config = dict(
    num_attention_heads=6,
    vocab_size=29987,
    init='normal',
    warmup_steps=123,
    max_seq_len=1024,
)
Each number is 200 + 30 x the weight over its row's rms, rounded and kept within 0 to 999. Layers, rows and columns count from 0. The size before them is the row's rms in percent of the matrix's.

# up: layer 5 MLP up, 1536x384, rms 0.0751, rows 899-923, columns 64-127
# down: layer 5 MLP down (transposed), 1536x384, rms 0.0723, rows 899-922, columns 64-127
up899,096,215,228,223,227,245,260,206,198,163,195,237,176,219,172,168,217,146,226,246,267,213,230,255,210,192,220,220,227,197,217,196,228,178,218,259,243,248,162,204,196,242,175,148,229,216,162,228,238,175,183,162,146,172,236,192,217,196,246,195,172,243,244,204,201
down899,100,205,169,186,232,201,234,90,173,198,217,243,201,171,182,186,183,212,194,198,181,209,178,175,195,194,229,207,191,193,182,218,203,186,205,225,187,236,174,196,229,213,219,209,250,169,228,112,247,164,199,165,177,170,205,215,145,174,257,217,214,186,199,204,217
up900,107,154,233,193,188,234,154,237,187,131,237,272,174,143,236,208,229,223,190,200,252,168,254,143,232,215,220,227,237,217,198,203,196,221,159,207,194,204,188,236,183,165,205,207,256,199,160,246,150,140,183,171,179,157,246,178,232,146,227,176,186,202,196,186,186
down900,098,174,255,214,166,157,237,207,221,174,229,157,224,216,200,203,174,177,219,154,199,210,216,241,164,220,224,243,180,225,236,143,239,236,146,205,214,171,197,150,200,182,245,137,219,169,185,270,196,243,208,202,209,192,167,228,217,214,209,258,219,235,177,217,186
up901,102,169,155,167,233,175,179,217,141,177,186,178,206,191,187,169,248,201,163,219,146,175,168,188,210,159,264,247,197,210,238,178,221,171,208,219,175,213,212,193,211,238,211,180,193,158,200,168,182,204,176,207,197,186,240,206,247,183,158,220,175,195,166,249,211
down901,096,229,206,211,201,188,200,148,190,149,159,192,219,200,157,204,161,187,210,175,188,221,151,176,192,178,148,249,234,229,174,221,171,234,200,207,227,240,172,230,170,164,218,258,236,159,169,204,238,215,225,204,214,212,233,189,168,203,175,216,202,183,214,171,243
up902,133,221,221,191,200,194,204,180,248,176,176,190,237,199,253,238,180,200,204,173,222,250,200,162,184,184,169,178,219,207,228,180,205,198,143,163,219,226,201,191,161,183,253,229,181,194,177,216,182,179,214,179,195,190,189,237,214,213,210,165,140,228,163,279,182
down902,125,251,195,219,257,154,167,251,238,173,190,223,196,184,276,240,215,186,222,152,181,210,214,180,161,221,250,186,175,202,189,198,175,194,177,191,195,184,201,237,191,191,214,198,166,267,193,202,219,176,197,207,191,187,171,197,187,208,200,226,237,212,212,179,273
up903,096,190,201,179,176,174,179,227,163,211,255,216,237,131,180,243,206,173,211,206,216,145,197,214,184,177,229,143,185,180,158,222,196,212,186,219,232,210,181,206,197,196,220,156,202,193,252,170,224,162,192,185,163,196,237,256,207,169,254,220,167,207,209,172,223
down903,097,227,215,164,181,232,218,188,215,210,190,225,267,196,231,177,182,247,232,183,144,196,235,168,154,193,210,204,194,170,185,234,215,162,137,163,186,167,223,201,166,179,268,154,175,264,228,221,238,178,160,188,174,214,182,206,188,161,159,156,232,202,244,188,218
up904,092,170,227,108,158,236,193,175,209,164,228,165,190,203,181,159,158,173,214,163,208,193,222,204,151,200,259,210,217,155,164,170,175,157,239,229,190,173,185,142,199,215,198,236,251,247,184,172,193,197,178,181,226,238,178,210,186,213,115,169,195,208,179,181,216
down904,087,190,189,148,156,197,195,184,207,235,200,218,178,208,172,231,162,139,180,213,212,129,217,207,194,225,207,197,232,140,188,139,236,217,158,196,210,237,241,196,217,202,226,200,189,256,161,185,212,155,222,257,192,217,225,179,206,171,191,187,215,207,278,183,220
up905,104,196,190,194,182,184,200,191,204,216,156,199,156,240,224,172,187,198,201,197,199,212,195,203,219,199,207,253,197,195,192,200,144,188,244,189,249,241,193,258,197,232,198,244,167,183,166,187,167,243,218,256,234,221,181,187,222,199,192,156,211,240,216,196,186
down905,113,170,204,189,222,153,181,209,189,192,207,217,202,237,202,176,214,220,197,204,229,148,262,192,212,215,214,210,226,222,185,219,204,197,201,153,224,132,228,199,228,222,222,179,205,195,230,184,231,176,200,225,207,248,230,194,240,190,248,223,156,178,241,232,199
up906,086,166,224,180,242,269,155,199,261,198,193,179,177,287,191,223,212,181,166,156,208,162,204,210,269,260,209,179,247,201,163,212,129,198,211,212,222,180,251,264,141,182,195,200,194,176,115,175,184,165,144,234,203,216,190,146,185,173,184,187,218,209,217,202,221
down906,087,279,223,223,214,180,228,205,153,196,210,216,164,208,218,179,234,207,179,217,226,199,171,226,172,196,203,205,151,214,213,265,182,202,243,200,181,199,132,242,213,250,194,184,250,219,250,198,225,171,184,211,250,189,257,209,235,170,212,221,208,194,207,235,180
up907,091,200,200,188,171,164,254,260,224,216,223,192,159,167,231,176,183,194,202,160,206,244,227,172,262,205,160,130,162,215,195,196,183,208,208,194,163,210,201,196,211,181,201,187,181,194,184,194,194,180,159,262,219,163,168,187,203,216,238,210,281,210,174,194,206
down907,092,193,185,176,200,198,201,233,142,186,168,192,180,180,219,219,192,176,197,248,235,159,169,261,174,165,227,193,159,169,240,221,167,184,131,197,176,170,208,159,196,183,195,207,174,136,217,153,182,227,235,148,201,182,215,238,215,167,148,223,202,251,211,226,211
up908,099,199,189,168,214,211,213,119,270,239,208,193,166,225,191,189,152,201,218,157,263,195,207,243,179,248,207,191,186,192,212,240,183,222,216,179,235,187,210,194,180,190,188,154,218,186,234,194,181,172,212,128,178,231,215,252,170,213,168,216,204,141,210,200,202
down908,107,213,206,211,182,237,167,244,172,167,223,263,249,200,198,213,174,184,248,209,185,161,196,190,189,152,206,192,253,185,173,220,200,214,177,174,195,209,195,211,170,175,186,142,195,151,251,250,164,231,220,195,204,201,189,232,148,176,208,166,166,204,164,203,266
up909,097,196,171,206,191,211,194,165,153,208,225,216,194,144,185,179,245,180,235,186,160,178,219,232,160,233,188,190,196,230,247,191,183,259,190,182,243,226,161,168,212,199,206,200,186,219,246,167,218,208,171,205,192,241,226,157,213,208,218,221,229,157,183,197,196
down909,099,160,245,189,236,202,147,206,178,200,178,224,234,219,191,242,234,178,236,183,207,197,189,161,170,235,177,148,201,172,196,253,238,217,186,258,176,153,242,206,179,219,214,175,186,209,147,211,221,186,244,184,237,132,202,200,156,178,186,162,203,198,172,171,174
up910,093,223,184,185,236,205,250,196,212,187,209,184,190,186,143,185,208,152,196,136,172,224,159,189,232,227,178,158,222,183,228,187,156,191,166,189,220,181,206,215,199,166,180,191,195,237,207,221,193,241,205,200,157,214,202,215,199,157,209,215,204,219,189,185,143
down910,088,197,260,212,165,203,229,211,220,266,162,197,248,252,211,196,237,239,178,181,144,182,259,175,261,206,140,219,182,228,238,233,209,201,181,226,153,214,211,171,180,210,191,206,147,207,174,205,206,195,231,212,223,214,187,158,230,174,201,221,190,119,205,205,191
up911,089,203,206,199,230,147,193,236,203,234,251,210,158,219,154,231,168,192,190,231,180,208,198,148,225,203,163,172,180,218,246,193,210,155,217,237,227,189,150,171,175,193,231,170,252,201,175,145,159,149,229,163,234,190,223,218,258,238,176,182,220,229,184,197,184
down911,090,204,196,181,220,185,202,212,132,219,212,212,217,198,195,221,206,217,272,156,200,193,171,215,245,218,191,235,219,211,224,163,181,148,203,158,160,186,226,187,178,219,170,211,142,159,124,238,187,209,189,199,190,252,201,162,164,156,184,203,194,240,197,210,204
up912,101,177,235,220,207,132,201,229,159,207,228,185,218,180,206,190,204,217,244,225,176,172,239,217,194,214,232,133,233,180,198,177,222,156,219,184,220,192,179,207,185,170,127,195,164,156,212,238,223,203,214,158,172,232,187,230,223,191,184,211,234,195,225,229,240
down912,107,181,238,227,262,186,210,181,201,231,160,219,259,203,202,201,237,205,238,172,222,183,206,217,188,181,174,166,254,183,171,161,171,180,228,174,270,231,192,165,181,196,196,240,204,213,199,194,227,152,164,164,202,144,198,196,203,159,209,199,185,166,217,209,172
up913,091,238,221,190,200,154,242,217,236,210,230,225,200,224,226,174,232,200,178,191,208,228,223,172,260,194,161,178,187,214,195,169,159,217,231,154,219,225,150,203,196,198,205,210,201,188,170,211,185,183,262,225,229,201,227,262,196,251,239,206,197,168,235,238,195
down913,097,211,180,212,236,150,257,208,204,196,223,156,155,215,230,199,163,209,220,216,174,195,230,202,236,191,216,159,207,200,188,195,232,126,243,220,180,181,233,210,215,228,187,199,233,196,182,144,179,216,221,218,201,171,247,225,154,241,168,201,227,169,222,235,199
up914,101,238,174,227,198,183,259,159,189,203,187,177,200,212,190,238,188,223,152,207,188,204,185,252,204,172,232,158,237,220,261,195,174,205,203,213,220,185,235,259,181,226,165,178,195,206,191,209,158,217,235,153,249,172,239,266,213,254,173,169,119,159,205,185,185
down914,104,201,209,190,239,177,211,209,206,193,197,235,199,239,240,229,192,217,227,240,230,171,169,201,142,194,167,211,172,265,213,217,209,200,188,212,201,226,173,216,244,179,164,260,217,220,191,189,157,190,195,192,160,166,170,184,192,208,241,222,194,202,205,194,234
up915,083,170,251,176,209,166,232,163,207,256,209,169,185,177,197,228,175,194,221,175,189,233,180,173,235,215,168,235,242,176,201,179,176,161,218,225,232,224,256,183,150,142,210,206,255,182,132,208,223,196,216,213,175,224,258,247,182,198,188,163,209,174,187,239,197
down915,087,249,201,217,154,245,226,173,220,229,230,217,129,221,172,206,155,229,212,232,237,271,205,169,224,162,229,165,221,195,240,209,166,219,177,177,186,168,217,227,196,194,188,243,189,176,201,219,228,201,232,197,209,211,191,144,173,183,253,187,197,168,173,194,161
up916,082,185,217,265,134,218,220,207,240,123,238,221,179,191,235,212,176,231,245,144,205,204,202,209,230,264,229,189,220,218,211,195,166,216,191,224,145,207,164,160,165,226,215,199,183,211,149,200,187,226,139,247,210,237,211,207,145,243,190,184,203,203,206,193,211
down916,076,210,196,131,245,153,154,219,166,227,210,210,144,158,186,179,173,171,187,153,173,154,206,222,201,231,210,167,142,194,189,203,197,237,137,188,207,217,278,173,209,251,196,184,214,189,243,223,146,163,205,187,235,234,188,199,231,193,205,208,238,243,158,229,166
up917,099,227,168,232,190,270,172,190,178,200,193,265,158,209,215,206,254,244,232,234,222,199,232,203,201,159,144,189,249,171,166,195,194,164,221,213,167,201,173,184,178,126,214,199,182,239,172,161,213,208,224,234,223,202,219,184,239,192,213,226,212,221,185,191,176
down917,101,218,218,128,240,187,197,180,126,120,193,213,236,233,205,203,182,170,223,201,225,247,188,226,171,239,202,197,153,190,207,144,207,192,162,172,193,198,212,184,180,221,242,208,219,202,180,277,202,205,180,181,189,262,173,214,158,226,162,171,192,194,208,231,205
up918,096,124,175,220,244,157,191,219,189,225,208,161,175,197,200,236,199,203,215,197,202,156,286,229,215,229,218,152,188,200,162,200,194,219,157,186,203,198,206,271,234,171,272,206,203,125,209,234,194,219,215,132,223,224,199,197,170,168,182,177,196,203,155,215,204
down918,092,144,217,194,203,258,197,153,193,206,220,218,243,195,184,172,232,169,132,156,178,173,226,229,208,186,179,272,219,208,259,195,136,210,199,200,175,183,163,169,221,177,212,208,202,166,190,203,168,216,200,208,240,221,214,222,214,202,208,156,212,183,265,193,206
up919,091,223,168,209,167,232,161,197,205,215,187,179,240,208,165,164,183,156,129,182,158,179,191,211,145,204,187,208,251,166,194,210,162,186,158,168,195,189,202,163,196,248,226,181,231,262,138,197,194,241,188,183,242,221,222,204,123,190,204,174,196,239,212,244,200
down919,094,169,165,211,230,197,203,226,233,158,180,210,192,191,173,211,187,236,188,247,230,275,171,125,246,176,178,149,129,216,266,188,180,166,197,199,201,194,159,221,258,159,213,231,176,241,204,242,190,172,149,203,244,214,236,187,214,241,197,169,169,175,160,189,240
up920,090,247,153,163,153,183,258,189,158,175,207,268,203,156,195,182,210,231,184,206,200,237,228,221,252,165,198,218,223,252,241,155,170,177,191,156,170,231,221,204,190,236,163,154,249,197,168,197,223,224,293,225,204,197,209,201,232,194,175,160,185,203,180,236,197
down920,087,205,181,238,163,205,189,164,205,167,218,202,164,190,239,184,228,182,243,229,233,164,168,168,244,197,199,158,174,219,254,247,241,243,174,195,200,187,193,192,168,192,204,217,164,185,223,204,190,166,172,173,220,193,189,156,137,219,187,186,226,227,214,254,200
up921,093,180,233,156,228,198,214,230,247,197,152,184,223,191,171,181,215,204,213,216,210,164,191,179,207,219,209,199,238,143,180,174,203,176,229,209,217,175,259,181,197,179,204,173,261,194,231,196,153,198,216,163,208,257,188,222,224,174,229,254,181,185,173,198,259
down921,095,219,203,219,157,190,207,179,170,210,220,178,204,207,172,200,177,222,170,230,224,225,215,227,217,204,245,170,230,242,207,220,175,185,226,140,177,226,163,160,196,180,196,228,226,227,196,150,205,248,190,204,232,173,183,192,196,199,235,155,220,172,238,231,190
up922,095,245,187,228,188,167,245,172,234,251,203,229,150,239,196,178,224,162,202,159,206,210,180,200,181,154,226,252,190,191,233,232,180,168,228,202,144,249,229,194,204,170,224,197,191,158,193,206,204,240,198,204,241,194,233,169,236,188,190,148,207,223,163,184,174
down922,098,219,176,259,234,217,194,194,226,205,168,140,230,223,208,192,247,170,188,231,264,214,198,190,186,182,233,226,225,168,213,216,191,154,223,164,187,228,205,167,177,204,206,154,239,201,239,232,209,213,174,216,206,223,237,220,236,185,186,183,189,202,189,219,170
up923,091,218,225,247,218,203,215,184,286,222,238,241,211,217,203,198,211,207,137,224,206,255,200,232,136,198,221,187,166,133,191,166,215,196,174,199,177,235,208,231,179,205,222,184,200,242,153,134,214,178,199,184,212,208,200,229,195,197,200,126,214,176,225,181,199